Each number is 128 + 24 x the weight over the matrix's rms, rounded and kept within 0 to 255. Layers, rows and columns count from 0. Numbers have three digits each.

# up: layer 6 MLP up, 448x128, rms 0.101, rows 147-246, columns 0-63
# down: layer 6 MLP down (transposed), 448x128, rms 0.0704, rows 147-246, columns 0-63
up147:134135111113155138149144166138119132152125135094103112166130114143115071133140127140091074047153103098110096146110094096115047130100139111100136149145086133143128102152150087095121120110148132
down147:135186144115163157165140117144143099105141181130151136080119134139156172148146121110136141078071116151101156150135149160161120125109132126120134116127102114130176136127163108161122118135124108
up148:130129122125093144099140118092128084126140144151140090138146166150097144096130122177142139087108167121130146143119109157149118133114138151132083156115137114184119119126141105121112135099146156
down148:114099150153132139125138118097104122124106114110133129156130129103111112145126133123089125118079140130125129101113106107154147104125119111164149133123164151127096146129136124132118099147165107
up149:089112095148130142118081150130171130157135126106132110129101129132115127089089118116109113123135125139095130163122144136103108137109173139116103106155096138129159100111116160084125166134159205
down149:133127113126134051166138088066151113102158119126107071168125095169117169148143149148091128151137135125145162111108160135133126140130132123141105126107108112123105173150107139143104099152144132
up150:137134116127161065150161101130113155085093106146151101101134160119158166165133179150056121110122127126163124113133132097130112110110153159155160160095119117157102168146115114118113094166113144
down150:095148101132131168157069167123149094109114145127121151089078130110163140097110168141112080151142149141114144141136125061130086127130102114111147115130131141146137132123143119126151117139157127
up151:115128146066164178138160133146124123129075094122128142119115125141139151132113117152119154074129100138137094117123160132121140113108098139094148122169158160126127120146117077102139098096149136
down151:136133183122128113155142123106144135124155154113123102173108115143126113114120131143121133140134126164154105161112101103125115102130143097138135110113113094126149123150090097150150163124092131
up152:121127120153109151132113133121167134111124137121127113121114101148178116155114122135159123104111148091112127101107084167149110103147151103111126125116121121136129144103106159146115149083116146
down152:125151149118092171116099111142150134123122113129113125144104104139139133127113129145158073122122154112132088131103146104127151078109125116106112118159136145129136113185153109126144089074112121
up153:141161157158157161126162112142153131181113162168155130132106081144156134109128125157167145119154087116161138107157081195142096108166138152117138133125132157106145153104101130146125149143094136
down153:141123121142135101074119136179134073117125091117109116138160131127136127136138146096107085083167185117135164143131107140126138146157161125128101118091122152120079131080111084142133137108128075
up154:122136120143111128114120107145131169095113131131144100125119142215127185130185117171144128126103103133124132125123162169147123119067140059147116074121119123137163144128122116112134089136134142
down154:073081101098145127140137118086129128150130131118107126134132139121094128154143143129118101115100066140138131126122133120138141126115146152152165160150148133105111147111120114104087114151157140
up155:109120138125113136129133111097141134119140141107134139113096115127128138139126122104146122139113131152107086118131154157155136150109093153127131154128153144120124149119101128167127142131127111
down155:124139120129130113128108124144135130149101124143117155129148155138139132130104141154121132102146105135147153151145118102117130097141134103135126106124121086147145112134142135108141110126122138
up156:098134146159117100150108099121151128123079140156160119182096095105135132163116124134157127127116156107128157130168116152122113129134133130115161087159136119116132112134119105134111098119095194
down156:123131149116148113105119120149116105097140107130100086088125117135136072125134092122121113181105099102111156128133111111140180091087110126132123143104116142136105138154127160141126095163155117
up157:125116150134162124166118144143087148125125133150119164125112120116147149117078073110132124131097087105104133148176134111101145153109109160099171183135086117192106129174115103110145097135130100
down157:093082128086108139093122094090109156089162132131117158110116127179169102128143101143119085072139108144141135127094121112096114127130081144127127111142133131159182148103144142122105140105196151
up158:089127139147169086117184073109130136113097130125060155132152117137101139145160115139123129125141119161095172157096110157131110121129130092143134132120091133118176089102208153117095161092130099
down158:160169135119151133147151129130147135122062132121149164161153180107161122118094157168147081097125137124177150107155130133127136104175107140162126118120144128103102123154076047103120126094110127
up159:102144117123105124163107164131153105105095121106169146139137136149146117086107137141159143100150141110134176162112138104123134136119134131133077153181175124119119114118091135091159088124113142
down159:120104143083150129125133091114139144073123141118107124143161115153120115130097115115137137160145172179161130100125180183079111080115100150125162144119088148163069113132109122114149164093116103
up160:080103140110088119093117136100134099135133113122105123132151085119154109156143150165195098137161093137148120138092078102149107125131133107156117094115127153134167095145115142162144123091102117
down160:107142117137153130115141110109115140162148141152144130082138147161140127124145142127128172117105135141126118141110117158119136170112119165139175166143154148137101104156130071158129127135147135
up161:139141141138123133146120128095110085149120123155083113128114117153115099186127104074137136055109142081119145114121086063099076093105103098131091140087128129163172132153148117097144188080120092
down161:128156122164140108141147144174107177132104121151139133138209202147128167149139160096110116157144125194151113091130154149093108131100149164158120094153107127136132125080113101142127125104123114
up162:126137158081138131089108119181103137136093164127123162126119110144129156150122176102121114093163127115100114149131151165141120108086110158112146125133109102147112127119159124145173113112145108
down162:136119121131115167173118097141165116111132140154143094129155135120156093083126094168156131135104119114134112150148153141145151135135129109158113128089113168137076120137125143095086145160117160
up163:163113140122125124141124109118141138125083138117122136141117132085111102163137137107172143130119129146112087162132067101116108120159123114162122098116140144109132104112148088090110151096103066
down163:117192094112153109124117148142121115132134129139139143129170165133115166111152082116085173111168114144118114143128142136115103094100140145085110137134163088150154150134114134142071147121134147
up164:104082096138147144150142126105141123096102129109104110116160163074117110147157114129156165145090149166089093106133123116104120111140140154144102111140120130137119116140128130078096135158149089
down164:141150125127162144168165163138131168134092163136129091130129100142135129141136137125133170119141134123152120097148110144107097141131125104105153112120077098145136155134117123115107165111113152
up165:123126099124129086137136124147107149119086140161124136123170171105112138119158111136086105159143119084096120131086137109054126103114148161106140109139147126137177109135167139136130157102123122
down165:129175160142108126100142131150133186102098106116132169154144107122134132122135118128116132144132121128132135111192101129153086161097132116135158102127107152122164081129144165128120096143118126
up166:179135095125112119105130117153116120155094145123131106125110115147135135131165188100152110136180149112128143138097131156146120115106105166110133121119124113148088176132116119144158135137124138
down166:096099162114160123165131148133139150095119152107146111123098105097109111131123124168142132110106120137186078140101110142111145111140128134113135132121095144133111121183134149102095106117141128
up167:095132179155163129142109118105116131133108139101131078093147077102101078110153046180126124100141113135146119130154086140145120145138134085115113108132122159142146131157147126148111115131170132
down167:099131138170099114165145130162121086099134176120087138116154079154120134124153128137136103124159098098184137101155150143120113125108123138147135105077130163113123091104177122131162152134130188
up168:147160099156129130078123135099100120109130148130156119138131112168151126117097139106107107086120101119152120100157106104089141087158151145112097130156118124150110109157134080172159137113133128
down168:125115194061126159154150111137109144149105124106119100174133134125140141098091162166153153132116071119137137147076128133104198113157141122116115133115122082112104112153187159132108107106133117
up169:165124131144134159119177123123107125158158139112124128122119128153123148149070152148112154153118117146168139137122117151144139094156095167112128120134121161146141143117102090135128108107132109
down169:152071169172131130115110141146129100135116138115137132105163160144140073122154155156115155080179223156187090161111120122128120124106107144134117113126100175154138114123078102109152112120092118
up170:132112157173085142113137123143126131146098129118100141142078148093138148162173157095086158145131121107149121162155076109124090133124138130138157095148156074143108141127107157110121153176145162
down170:151108161134120162138108075156107147160071146135158104108138158154169142068143159105172104087115168164160140133129154157120141119151126140142120126157131108152086125172107131119089154109166113
up171:123115124164143146082146127125098112142060141107145109125120120124173121134130129141105138139154134112128138112090149093078138126098094156104109134116148134135115149136144158129139152120112091
down171:154145115114136122134150154173141135106134081172164147134129122102131131092096154126120138136130168151150112118169103148096134122156159094114135110133068128121103126120118112077148118144143155
up172:105135119117110114150109175139136129145089124093138166100143111156107101105113151119118152115130116103119113174118081132129092171143146109130123111117120106091153137099149116098117104118095137
down172:157065113141124101148135113138129147135145135132100111104141161121101121111112155113135131142149149138146148125114149125142159099060118148103130116162125155163090132134105157169110144107129105
up173:094126139120120107143161093141128124140116101164120105113112084131138123121117160139140102129135132160111158116148136109115146107124153117160144098091125121098106099172088154132127154123136102
down173:137141113118142110141126109107132097128076131138143106157106115130169176135145154140151148092149148099143106107134129118131129185127109101116149122149140125137130151139161102145121154158109147
up174:143179134175143090146140132133143117130129123092116108162135138140150120090089134153107146107129116098171108085152132118142153089131120155123132106164140148134091133178121146104152141118151120
down174:125104159099164083136141126135109117119133112066124106123136150120154111150140144116110118129145152135115111154102116105124111145132098144094105133098134106136107136127129075155119088136090105
up175:147134136157146125138168164135158138098164156133134109158111096119120121146137122150101154104120127143126137152133129142146081114130129110114164143132102123101108079149149146148158181177096112
down175:118138124148123136113097175137137132110142143129122159131111156150124100125123145090128153104116137118137102174113135148122136141105161090110088094134180119111174125100131066094119104149145136
up176:082118101136101127104091138102103161165152133124150113153112113105129118158096137121118131129131097131113100088159081076101113133112157115124143138143146096124119117142133145176157167135159147
down176:139141117120144105164097131144159122125128101100129094144118152077129086146079139146128117136108117158138138136109165112138096083133099142118160141140127097137162126142114122103110142117105098
up177:134126160139077128155137124090118119126075155148131102145142109100114128118107137142156169098142126132169149149174120141139103160145140130113109159124103109109096085142130135119150080128114185
down177:070080106129112131127157122181124163144114119143133148123140122118140079137144144139143159135127110119116138141087104138158119140092140089133112143123122128117097079117136153091147135104189149
up178:142089076113145121077109102116131123137157140134152136141155131131147144145142123094146128149121099137113138141132126074130158107104088144116178123139126141123142064134176077134165116118102116
down178:108118121142131120123128129089117144103158107155120158160141120087124132117120157109121138147132146119121153111084092103112190078099089120096142125127123096124140162143181103134128096147110157
up179:139122115122143162125097147082175131129140090091146111167094147141107151153082100164064193153130143151132167105086109138082120131110123137123131150154093076128163139096126135131129116159178163
down179:104139146111143140117104135134143119086105111175066127146120104160110125095150170154179168112094152091140101170139115117132164133113089126110122101150104178128145119123107137142072137153156158
up180:136133095153135173148089127109141104092144120133160115151110144142132069193119122111184109125116162134103131146144115131140057126112124102121104126087083109141113103132167152098167077128089194
down180:127130142140142148077162116135122128107205142119153122115091106127140090174154139116163146146084135096101131117141157112158124115122117076116130137140142111153096122125153125103142111121094157
up181:095148108072116125125112122166144100095114117185109116116139174150119144126123121108158135105144085111110137106128095099114157126071119102090125112139146178131131088114128127115078108068148144
down181:093129105129118109126106155118138105090146129103149145122115127122153134158137129084152129153136115180182114094113140164165120080105104134103156099115144147134156103132149138158130104155163161
up182:134117129106168103116095086121146138114143124111147153137106172106129120173135132108134147103130123160150134108131120116153127092143102135100118141153127117105120161072138141132150154166143111
down182:095123146104152135145105141113148100113117140055166116120082077123166134136152146149101130126124120126089150135137122143065119172110141122147136114135117122130117136160134098151130136175143145
up183:101111138116115111127110109103133126125118140172149124142124166152153122139130127123117131117144165105127150129116121144102146117098122145147135146130155130130125138141115131138157101111122147
down183:125154127147107125139155130151148113113126129123157156126124119139131138130152137129159087117140110117122079150165064104138046142122121136154126103160119125120144125160129109086110129131110121
up184:135101151121150114145106133154111150140126145114130107126153134153129133131159148113148091088183110139168124128083129098117126103093113137128126146164108121137130116148158151097129084140127143
down184:197145138157099120143138121115158084119124126162103113140107095124089126129127091124134143147083167096097130127178127161136176156141133092117109130146149119111121143131161108164121164139122105
up185:126098140145088134161133143164129097078136125138179153150124099129149125126112142153129116134137134170166169135111167120144122110158118153115149072103143111160177145099194130156107124128084140
down185:105131180159128103107109185123108176110136116134117138106136139130117131137131140110099096075109083170136081135094129128102141106122128120135050156140119116097141107134150128111148113114097077
up186:123115129109167150095132158087103112142157138106142122143158116122162109144130104140112139140174143124117165116103111121090105180146117097133089140161126123107134126128081138126160179149128141
down186:129106161104115117181113102107097150140111120137131136113123151132116153132149126151130129087117093182119119127105136107171140132162142126135165190136103092088166129101167105123123109101132137
up187:100158133135100118102125177118139121104088126168119121116129160100143137121105136123118163123161148149148118123155119140143098141154142107114140108142105154172173152125152086134122132135151102
down187:150121149119124085175117152124109133147152144133122113169129138101129123123113105130134144134132095103177120180123134092100132125137094117108134143119110125125146112116140127151151117132122110
up188:133145147110135133119119125126113115157141103147111158132099155126125103118145179110124122117185137095160137144147182141107121118094189123162143110172125135113126123132148113102153128100106138
down188:167126086151105147089137159091107137169133137135111135104116135105122119139131127122141090141121134159097147113137135113110127107159084121133129131127150166141116127123129193148129109126140139
up189:125154110159146166119136108129128127129117127152116107099136133164141119137148116171111140147138144140088133120092132121123134096112109158095107120131141115144107155118114144106087109109156139
down189:107131142134101177149151143140138138112105132153086113116134117112119144156153125136138092131072165118104115144140164113134166140145107119133146119121131137153105112149147125159065119112125092
up190:085130132134079171138144140115127162184088143145111108150137101123099149123078091128099116066148132194129125128141172154144136122130149086139131151131153147131162126144142108122107119121137157
down190:131117162129131101162120116154137116128105122122106091128107130108135098127122144159092125154122158152134109100094116138135101125152128169109106066168138117117132112148131139157103149172114108
up191:125136147104165177123095145134157162128094145080153183194122153118144140112119095104099197089139108125079106089109112120123095171121149092140141113141057130131170091179135151139130127154118104
down191:186145127165113107145135144125110128153163092085137131099146141106144172176108130167145150144133075147170145104100152151125127128128144161106139141142119159145115107129152121114157098143119118
up192:118166159131138139152140092125152125164125123115104138145108131119151109147136130129139114130125138106144171144109159125128130064098111152120146121136154168112118140163100099110118107122089151
down192:108102159091121100132145108107119131124140144134113135159117126164121134148133188120139164112179178142118094118143096114100111138105110141112102082106156105104116118101126152128158123156101138
up193:172130073140097141138124117108150113113097091140131153119180130144113081156123088143107131126109117126092140122114086147099102131107133174156098128080105146120064091118140155128168179141139140
down193:116150135108142167151170126135118118122111159157167111082155124138153154166087122141106104139126120104144150143137183169189094172111140109171128139152145164164158137137095138144127189163130128
up194:130113127141113171142163118152104092105121133092086146138108132116105105127124132136097109153160134146150175139106141128109121115143109156118165160072161083138126130144124173156160123130076142
down194:104159156138138169086093119124137169159100101131155117102124169089126150128125143122104121151107089141170126134142142127138146129092125091185149092101124163130122136165105121151083106131146152
up195:119141133144134144091125136129146107115134129160142124144109143105163122129104098137144154131179108117139123141131145130126132140144118099161148113147135131141143128130121137128123138147129125
down195:145140138111134117134139133123175139135111128149144131115165151123163136124081133161128087116129126104156150162108130115154130117083110137112134134134118118130135075098148139128148148127135102
up196:145130134134153135150122165142130100157128093148185155174126109118123133137106120133186151145091100185099102129125105113135131133127127130106156137144068180139154147122127143169107142099079163
down196:164106115182096113197115134186112160116120082101115166137125150113118096098138148122112151107111096090133140084176128128145177140141126160138137129130108162180147098116146130123116123138139112
up197:143132143129149128115130174129105113189108099172145173142112120140107119138157139128113113116147129088129167106145064115151124157156134127153137126176079060097121109120097114122109130105143101
down197:129112139153165076155125144153138156133092137137109128105158111176116145168114146147147130144121156152124105132150152186140119095117167099145174127150157152120138151127134148156161136122140124
up198:128136130113189128151160119099157113159069150113136121123141131184107168138119101119122141130141131119125104149094101108082110166133119110110099119162147135110097129117151071094080133098114131
down198:127135180150099106093127124103140150147159196103106151135137088144132144133153149173116123123179138143102113109092145144142094129107131131128154111142156149116092152117108113115164190106097123
up199:195120154122099142094134142145133088123118091136115098127109176147143118088072115156116146135114137092148152114160113139117091119168126102111119112097148067112136131111114121150124122103077136
down199:132170135148132106103140145151156100104113165080132146158150118110152139136096073147148104128118113129170101136155130130134110135139144125124144107107101104124128078141141154151115151133088091
up200:118135078169156149139130103127177092111092170087114154161163114127131179172141133124124155145102145122092120120136104132138120137150120160116106114153135138164150172125130190154124151122080124
down200:150115107144142150118129137160129122163094140128125153134161115117106078172133086141097140124143116134180161128145054117113120117118122178106109068113169150111180095135131142113071088098125142
up201:168163140154130093153090111119096146174098155079147168166095139143114167146133079108122178114107116106129075109114111131143134148151136109165118140095088149137139119086105119135135128127153145
down201:137147091152126143118159121144159090103122160099200078118184108150096146120096151124127082110133161149146166118124132112083122129098133101160115093144178104151130112118082140108123147135078114
up202:155137094126115123125122132136115105167120126171141154121107128119126133094121117128097138137148158097118115134134141104129132102143170120125134130122083103155125157114153124134112123127181128
down202:127095123086103139124146162099108116139118100146088121141106135129120169147119124053127146149124139069150087165127098130076140099144129114114167102105127155138170142111122166125095117097130166
up203:167117119094157091167121125143077124162134141154101154133142148123129118113132139096134161155113091114117123141128143108157111144135168085087090121127124096134121094102134095149147102136068122
down203:106122171124125059102152147122110130139131079136125096140145137127125133152155132126129127140084124139113127091160108151141133159135201089096163124119125122118110111123151109141121132101148131
up204:143165120163160150121166165147134147170159111092125131143078088123151132144113135112147147157129105151114145119109127132120107089102123059160137157128099120130184136140131129123130131144120127
down204:109092099141124140114138132183064148130103158115126097118154149096126117141146113110069133097146138116131133124125139129124129112124083071148107108118132131177109132139144118078118149138182128
up205:119118126129133135138093160134126149144071119143155149112151119141154128118126137110172150104164127116146143168147151139127152114138137180156134108140118111100105137145123151105114142103150109
down205:117133111141197096111136147108141120119124111100106125113156121141162110157116101104092109112176130144146126125164076141110096137140108107142143123146149118122104150122118098154132136133099089
up206:135156113105113135124157134142119112142124115139133153117131131106125146127134084107135177095157141129129095142120145092101149158171137115078115113137173136111122093105142165103144178144097126
down206:120094151129145093106135097127127142144142144146107128142124168144107137097123094122135141130113124131130133144144091127159082135161172130136095124126127163090169120110126143157126143094096107
up207:129127127104089132101134126109124126124137094124130150117185136106120119108103109125127083130155099089106162123099140121147149166144103127153115170105110108128122151166176084150110116094102096
down207:145123110186092137117143169125139119120083142149152109151114119133132122127144128108111154150109135133091126091127158157145129121152126108107148094125152105134137085127138135135115107137131142
up208:109154112150159162132156151140153131159112105088114109159143097149113117129139076121124144161106102134151113125102104154130148093141125129124128131094140162117158139139122112141137126150112156
down208:108119171143128106154113112130099166123132133124143108112138129143147121137119119128145151086116126157166110127139100121094124116111138165149133101152148148144143137121132089093121149120129101
up209:118121143127122135103145114128136126102153112098138129125110099106127138113133112111153121146107143152116104112121132142157151160096098157129125149118133137085119157137115136158126138148155092
down209:136151119128131126147101139133145133153093132150110131132149165145141115145107147159108133110144118116139145145149117112101106112158143117122123099136099104160136106130136124111136115115127144
up210:128166115164123112112139145092093117095093126137130131089120169126129084133128137141139121107176113131128104151133177120098183111130127186126156131111127125145103151102141164160165111137099121
down210:103146161141170132105111138137141085085138117118137118163187098142109102140089109141129107107163105122165090107128124164073161096123151121163068131154091128139144144137161127138125146091119109
up211:126116121120089165116108180121118119181161121100102125123131147147131081092137117150152139129117157137090104124142116102089127110103107072137133119134119132121129067167117115154184146101109121
down211:176121129172138097185155146096087153160099141104072124128129112099112097111106144087156135111186132134071133111131100086123130121110111159104103114119160122096115116124101140136127137125136114
up212:128146145115132102097135118138142123108102115120090129174124138133120116117127082155124144135170133109160116161178118071107116095106114147175153101147163111123135109165168166111146102140112105
down212:152125106086120127093122149132118133133162103136123152096153147107128144114118088145085165149098120141138130113119124122098172121130104157132144120132133123081170101077133197141114116101119133
up213:182120098067161126079129150125137168130148092193127164107121157096116144126147130107099087131177112163119150119121135138124147157148125094102152130136105086119106143092124134156127110140118116
down213:116100120076166091123152104130119097117110183124122144142120160154126184146132123110128114151123133150116160153133123137173110147131145126076116143095131101118116102138119116151112159113114096
up214:109135128145142129148138109143112127128140107169109151143095120118132136107083150139153116125110102143122146128170183103151183074156138097121177144119147125114115141087170130171136094105125121
down214:116121090121117120114101129112158145084173147132170090155143158116097183132133116144098093102124151094139159089120153114123104172096095125125129114142087084141134156149146117210128138177098116
up215:150126172154109159149107111163096137153126161111181129118151136170175132109126159120135128135134125139169110128103086104119123114121104114133107137148108123116145153121132137142117131140134118
down215:119173141177100077139132157115174107142125148139115106130113129107117130124077103125108125124131092134122138116136128166152135132099145099123131128142121151131109140139154066090130151103128140
up216:119122160093159165094083145136156087144081122137088166112109113164121135134122141157154116180150091118113150161127151166154124134111133125119109145086100139148194126084117169088146095114175160
down216:101110118121165067138153105153118149105169093173126095125175131171107152149130123162114156103115098115088078153157105096118141126105137129140134169127114148126127163143133104092138142135113164
up217:099084148148140117144105126100103138159086142105140156080141090153125122135100169157115145124175092179115154133118118138151110099143125125135112142160092116137135079161152154127181133112121092
down217:163131128142124102162134098122129127150116078187122107090118160111134138133119113136178114136130138116145146104160172133127113127137135136103183110109152117149105146115124137110135135098097144
up218:126132127148126128176124146062136094095135107155139141098133116131147112149110162145101135109129157116162162108126147101171108129131145122139135078124115139119126125128137094118167115122101139
down218:144100134093136111121115079130090169149104151122165107111169124080142116136173101109127121132139163133100090133119129124138131124138110135099134147166088152107151117134120157171115148132133132
up219:142121153160140119122093112140102131137157098101108090166166157163095076113102139085108117127143126113155142135110124131126127143159152144120141143135112147133135099172175137112157144107121112
down219:132132126087107139130154158110165090102132150142120181074114165147154179119148124145145125111126126142082141143141156110113109129119116152152099142142169093124139144125132079127122131112130183
up220:115177162123170113152118131126114156124110154168126116104154160082154186091142137113120110145122081148141120161091096090116161159105119117095120062146136126146103125149133099127134115099124104
down220:105125117140153132146063147099143120131108110184132127146090117112128162125116089151189158139137104110084138135129122103096167118127140128147138175182115148127123172104160171121151113099126169
up221:100143126152090103151166157115136128146149103093124128090098115109151138091097130134124139129113170136146116135167107095145079145079123111140129125141083092131177070135126123187167119135122138
down221:086136113118077146073051149102140114145109118124145152113150120113150124127146114126082129165114168145122116157114138093093114148126088169117108193134183111131110126085148146141119111162135157
up222:122143125130160089123094154125141149143133115095173126116105157126150089167138138121130147112186106177115102114125115131138112133111174116160110118126071137136115163145153124089159128128172133
down222:164143149107129148106116142104133111137151124096106154109103120093113114153116114116099090111158125140125141165103137138127133155126117122097118083109094126131114098112134140126097119123138094
up223:091132126109124149141112175113126119100136106130108138169113128134127117116112151130137138131109153139131151131099115139135149072189143129142176128131123119131149100152099186098159127146142168
down223:119145138127151093110119172137120145167136096099131150084124108144142133153139147127114156138148081146105120170166116119118138114098111136159161104143139109085166160165130140131125112141097146
up224:118120110145088113150113131087102106112094146124143102105124144176141192115145126149176136096111170122134109132124115101143133139182142202167055065106122177168173114095159117101075097103106124
down224:114051125121107151126173120077114133167165138127090163128125138134130113157102164110161151140112122098105142136103159154100095138111130121123175105158121118090085107120144119078119134063143102
up225:066126153123132069133146101117110111155142148111148139117173190074134186147147141103100158110104122072129117118104118106136132132112158121154116126140091121146154181120150072083109124102157136
down225:118084123113126166146096126149133185173163115190118140097101111129129117174112119167109121124137142101157123125127130116104097211107126073140167167147115072114156157137117111078146148140110165
up226:121131137145144124126108138148148114096140125130123107168113150145123140115131118111171119121107101133138174160175110136132118141150114085135142124092109172143128117170130114099146125095069152
down226:143107156114099143108113135164114138133125096129168100109069147179109146143184139116071098144098130113142144136093130144129157135146079140121183139089125128134111145122089137151118089113166128
up227:141175143121147140144136100100148139100126142162115112130078131164139141168153146112120123144098102118143092121137125101110123112119100174114168149145111148101186166130104165124174114122113133
down227:113084152126118114123117155122106131121141119137127121135135077130122131155125108151123115130138131118084139150141096132106136113138154119115102098153128100126136102103121104129128128164105128
up228:111135153090104073107120130131139150107122151127137112079143131112128128132126104126143111137130157133142083151126109143086124121123074125111125120150080125139107115187127122100109143109140145
down228:153151091148130096140112116132119161103133122134145094120134152155183164117121127133154134187133096144123078124164119137177111100121139123156099122161109117129169189157110118124066134110136120
up229:138144115131120108111105115134152129158181135129120120154108151133144131115166106130133142099116153181101129178144126141095139111110135130098095142170144151141095161136092101103113141097101175
down229:118134143105100132145096128130147141158139151125145130146157120106134127132123151136130084137158091131104136116132122147084152108106117124100086125139138137115124096123125113101107150171180123
up230:119126152089152117121119163106147164135118146102135132167108118101121134136113164127144111113147078140141111141107124117159102143114111106149101122145106123120122075159095124094153123147112124
down230:138123116155116147132112184176118146137137098145101152121130139111132150119097125131152117152119111103107146107102158115122148154087102142158114120130152107135087120139129123141119115154129131
up231:161123106112156135116107175062165128109128113100161129151098118160136116114123176117127113123119100154080128115147164134152092110117171122156144126155085124119184154117130150167123126138087130
down231:123154123088127143127122144123108130140110149129138136101098133094067149134165102128149169117087125105059148122096140107155170148105120154126127146102190149154157130133108120110072123078163138
up232:117092147139135121168140092175119161126099148101139157157107152126110181171132108118104120120153124144143134130097130094127092147098114133126143140158101130148142144153136129179157137113169161
down232:155133163151116089142124141100138149114103112120142095124134105114120116078181157129158142128145119120107134101120082139139118149122073161110129112071081164069101058119157109125128172109087110
up233:107117106071143082095143106149101153146090119138143070150146142123154140094125127140067207085144134140117101108136174114088104111092121082130139125166120143122127120101173091118129132176158103
down233:137113129082156124144131119114149161150150115122139113134144115189116107146120125167173098175153134161098163157097085130154134116175138110169133140123181139116136141117082151133141082116167117
up234:135149105123099170115155117185089091103131153120072138140117135120145103126132123117105118129171172127097138134118124120115131108114119114127103123122147106150111167130131131125142126087117098
down234:110091164109125128129152122122146123118126139112120067133146099142146138131148140137141144094124086110090130111143140170114142140113099143117101147128098151111095141122122168113148138155129137
up235:164137160145158119167112124136142122143141176147117171111117130119159152169108113095079114127082083094143140107108117144156101160092147086148138130151088115141186135122144145110158102110184135
down235:137090116147108168061127135094119130097141135099168126119143112116092150120133134160148121118138163141063072121133153132078092121109132134173171120126127107135098170151123081124113129146128150
up236:145139139104144123093115097147115160128144153153159135117136169178140139095144154117158113134148077103159105151133130101132127090128139124116112114157111083119154120107133101130115114116136106
down236:110133146096125134166120131076123162121155143142103123158118158122155115121129092104153169131110111130143123090136130110168108124101168148114182085168139096123147113140132150117129124121140149
up237:151123144123118144165111117123145143121099099120135137123132162085162078152149175149130161129089144124094133157132120113082106107136183140131162102126101119113118054123128122123101114116080114
down237:100149175084151111115089096102121110120116169130116135163131171106151170121166149149093140148124081126150084115151119107153091122162111114112121125166124172157164151161124107129165141115152106
up238:128126103122170093116131129094099131118116161119173098113180147152124151082107104169113139121147143083133165088196117064117118126152124135135111142101124117211087156103110126073109156108153132
down238:124121133136104132126145160094119161097166138131059097151120118153138121160122147128084159127138101182195143167116154110141108142151123133095120122094155133120168080075129171128131080154074130
up239:136144116145137081119133140087126118133106111090179112139168118115142182068128153119137131126070135103163143137132102098121093083118152120168149131153131103132165108115137151142140151173119176
down239:094112176113126073100142123156124118192098114114136094095145122164138118094139156154162118153175084145108087131111157126154142123094138180143154158124116196133111108153115109122133118135169120
up240:139110126153170115103150150131128124096111132153147137110160133135145183124160137152149137115159134115103131105140111140109137095153101138171141113135115121143094159104121088112122103094131109
down240:160136089153121153147075136141132176100121117126113104139110089124121148106121168109135088131132131157128149136129154119098138112133067162083152108113144116155136114101161162150144129120145116
up241:153130135175118135146141120165126104160154177127121135112172140150118090117142082148135123157102142166129110158098148130122124125170129129131119072147173150168127133131137140119099089079109112
down241:122127157120147116085129119158120153147101129131147156085083093121100090120148120106200144100149148134150113145134078157142103123108084119146085134144114119090149065116118081108147146113130099
up242:166160151097135087113149146081106136132106124196142104120157128118140133117098166110129133103127146110094210131133129168138124130108110123111151131127096113116111141116164082114100103101080111
down242:122126125160145123172113121155110113131091132155155151092109097125097089133126124115130125145151160126100126133150144112109111120083122099131171114110134122076188157143176177126115112165136158
up243:147159162092151098172079103112143114156125140141151137174133045097129142110134116131163115146150137115117153109145112126152069149124116124090156133086114114156138185095130150083146147138113140
down243:145159124098094138172132222083141132119158118112139115164150118100075142137136111110132149084169120161124124156081120138108136133103130127150112139139144095110161108129175105150143106171091140
up244:128142127140096085115087153113139172138082144170104112132137177141116133097138151115105080120126088156134132095114117091102134136098128171078133102126159120135090077126105105100131130128155112
down244:076093111148131126119124121166138080099121133098125076159109097135121106172114099143158114147107126146117140140073138151135140105169127138175097126111088117143145154154171138117087105156145144
up245:118130106196138166119106124168139155155107065096129101173068154097108128149148164136089157125143116105128136089130116146141110155064094131116133131120110093153095086096120104116142139178141128
down245:155134106129142120157130086092181116094071085150135150131132104124125122104133135141140138093141120140115165121129070124122119083137127127143208120149113124124109107156108119172145121126143159
up246:122105142113191125111149151110091147162102136119126110164133112128107133135117169133137116115159052173163150136140092104121110145103161117135143131104128156115137092154119122149148109154096148
down246:150156150160083131106132136158148091091154123157118137090127088123120127129128116116123125133139134145126139151139168163105133110152104135122101108162143131119142141151091152130108177115144148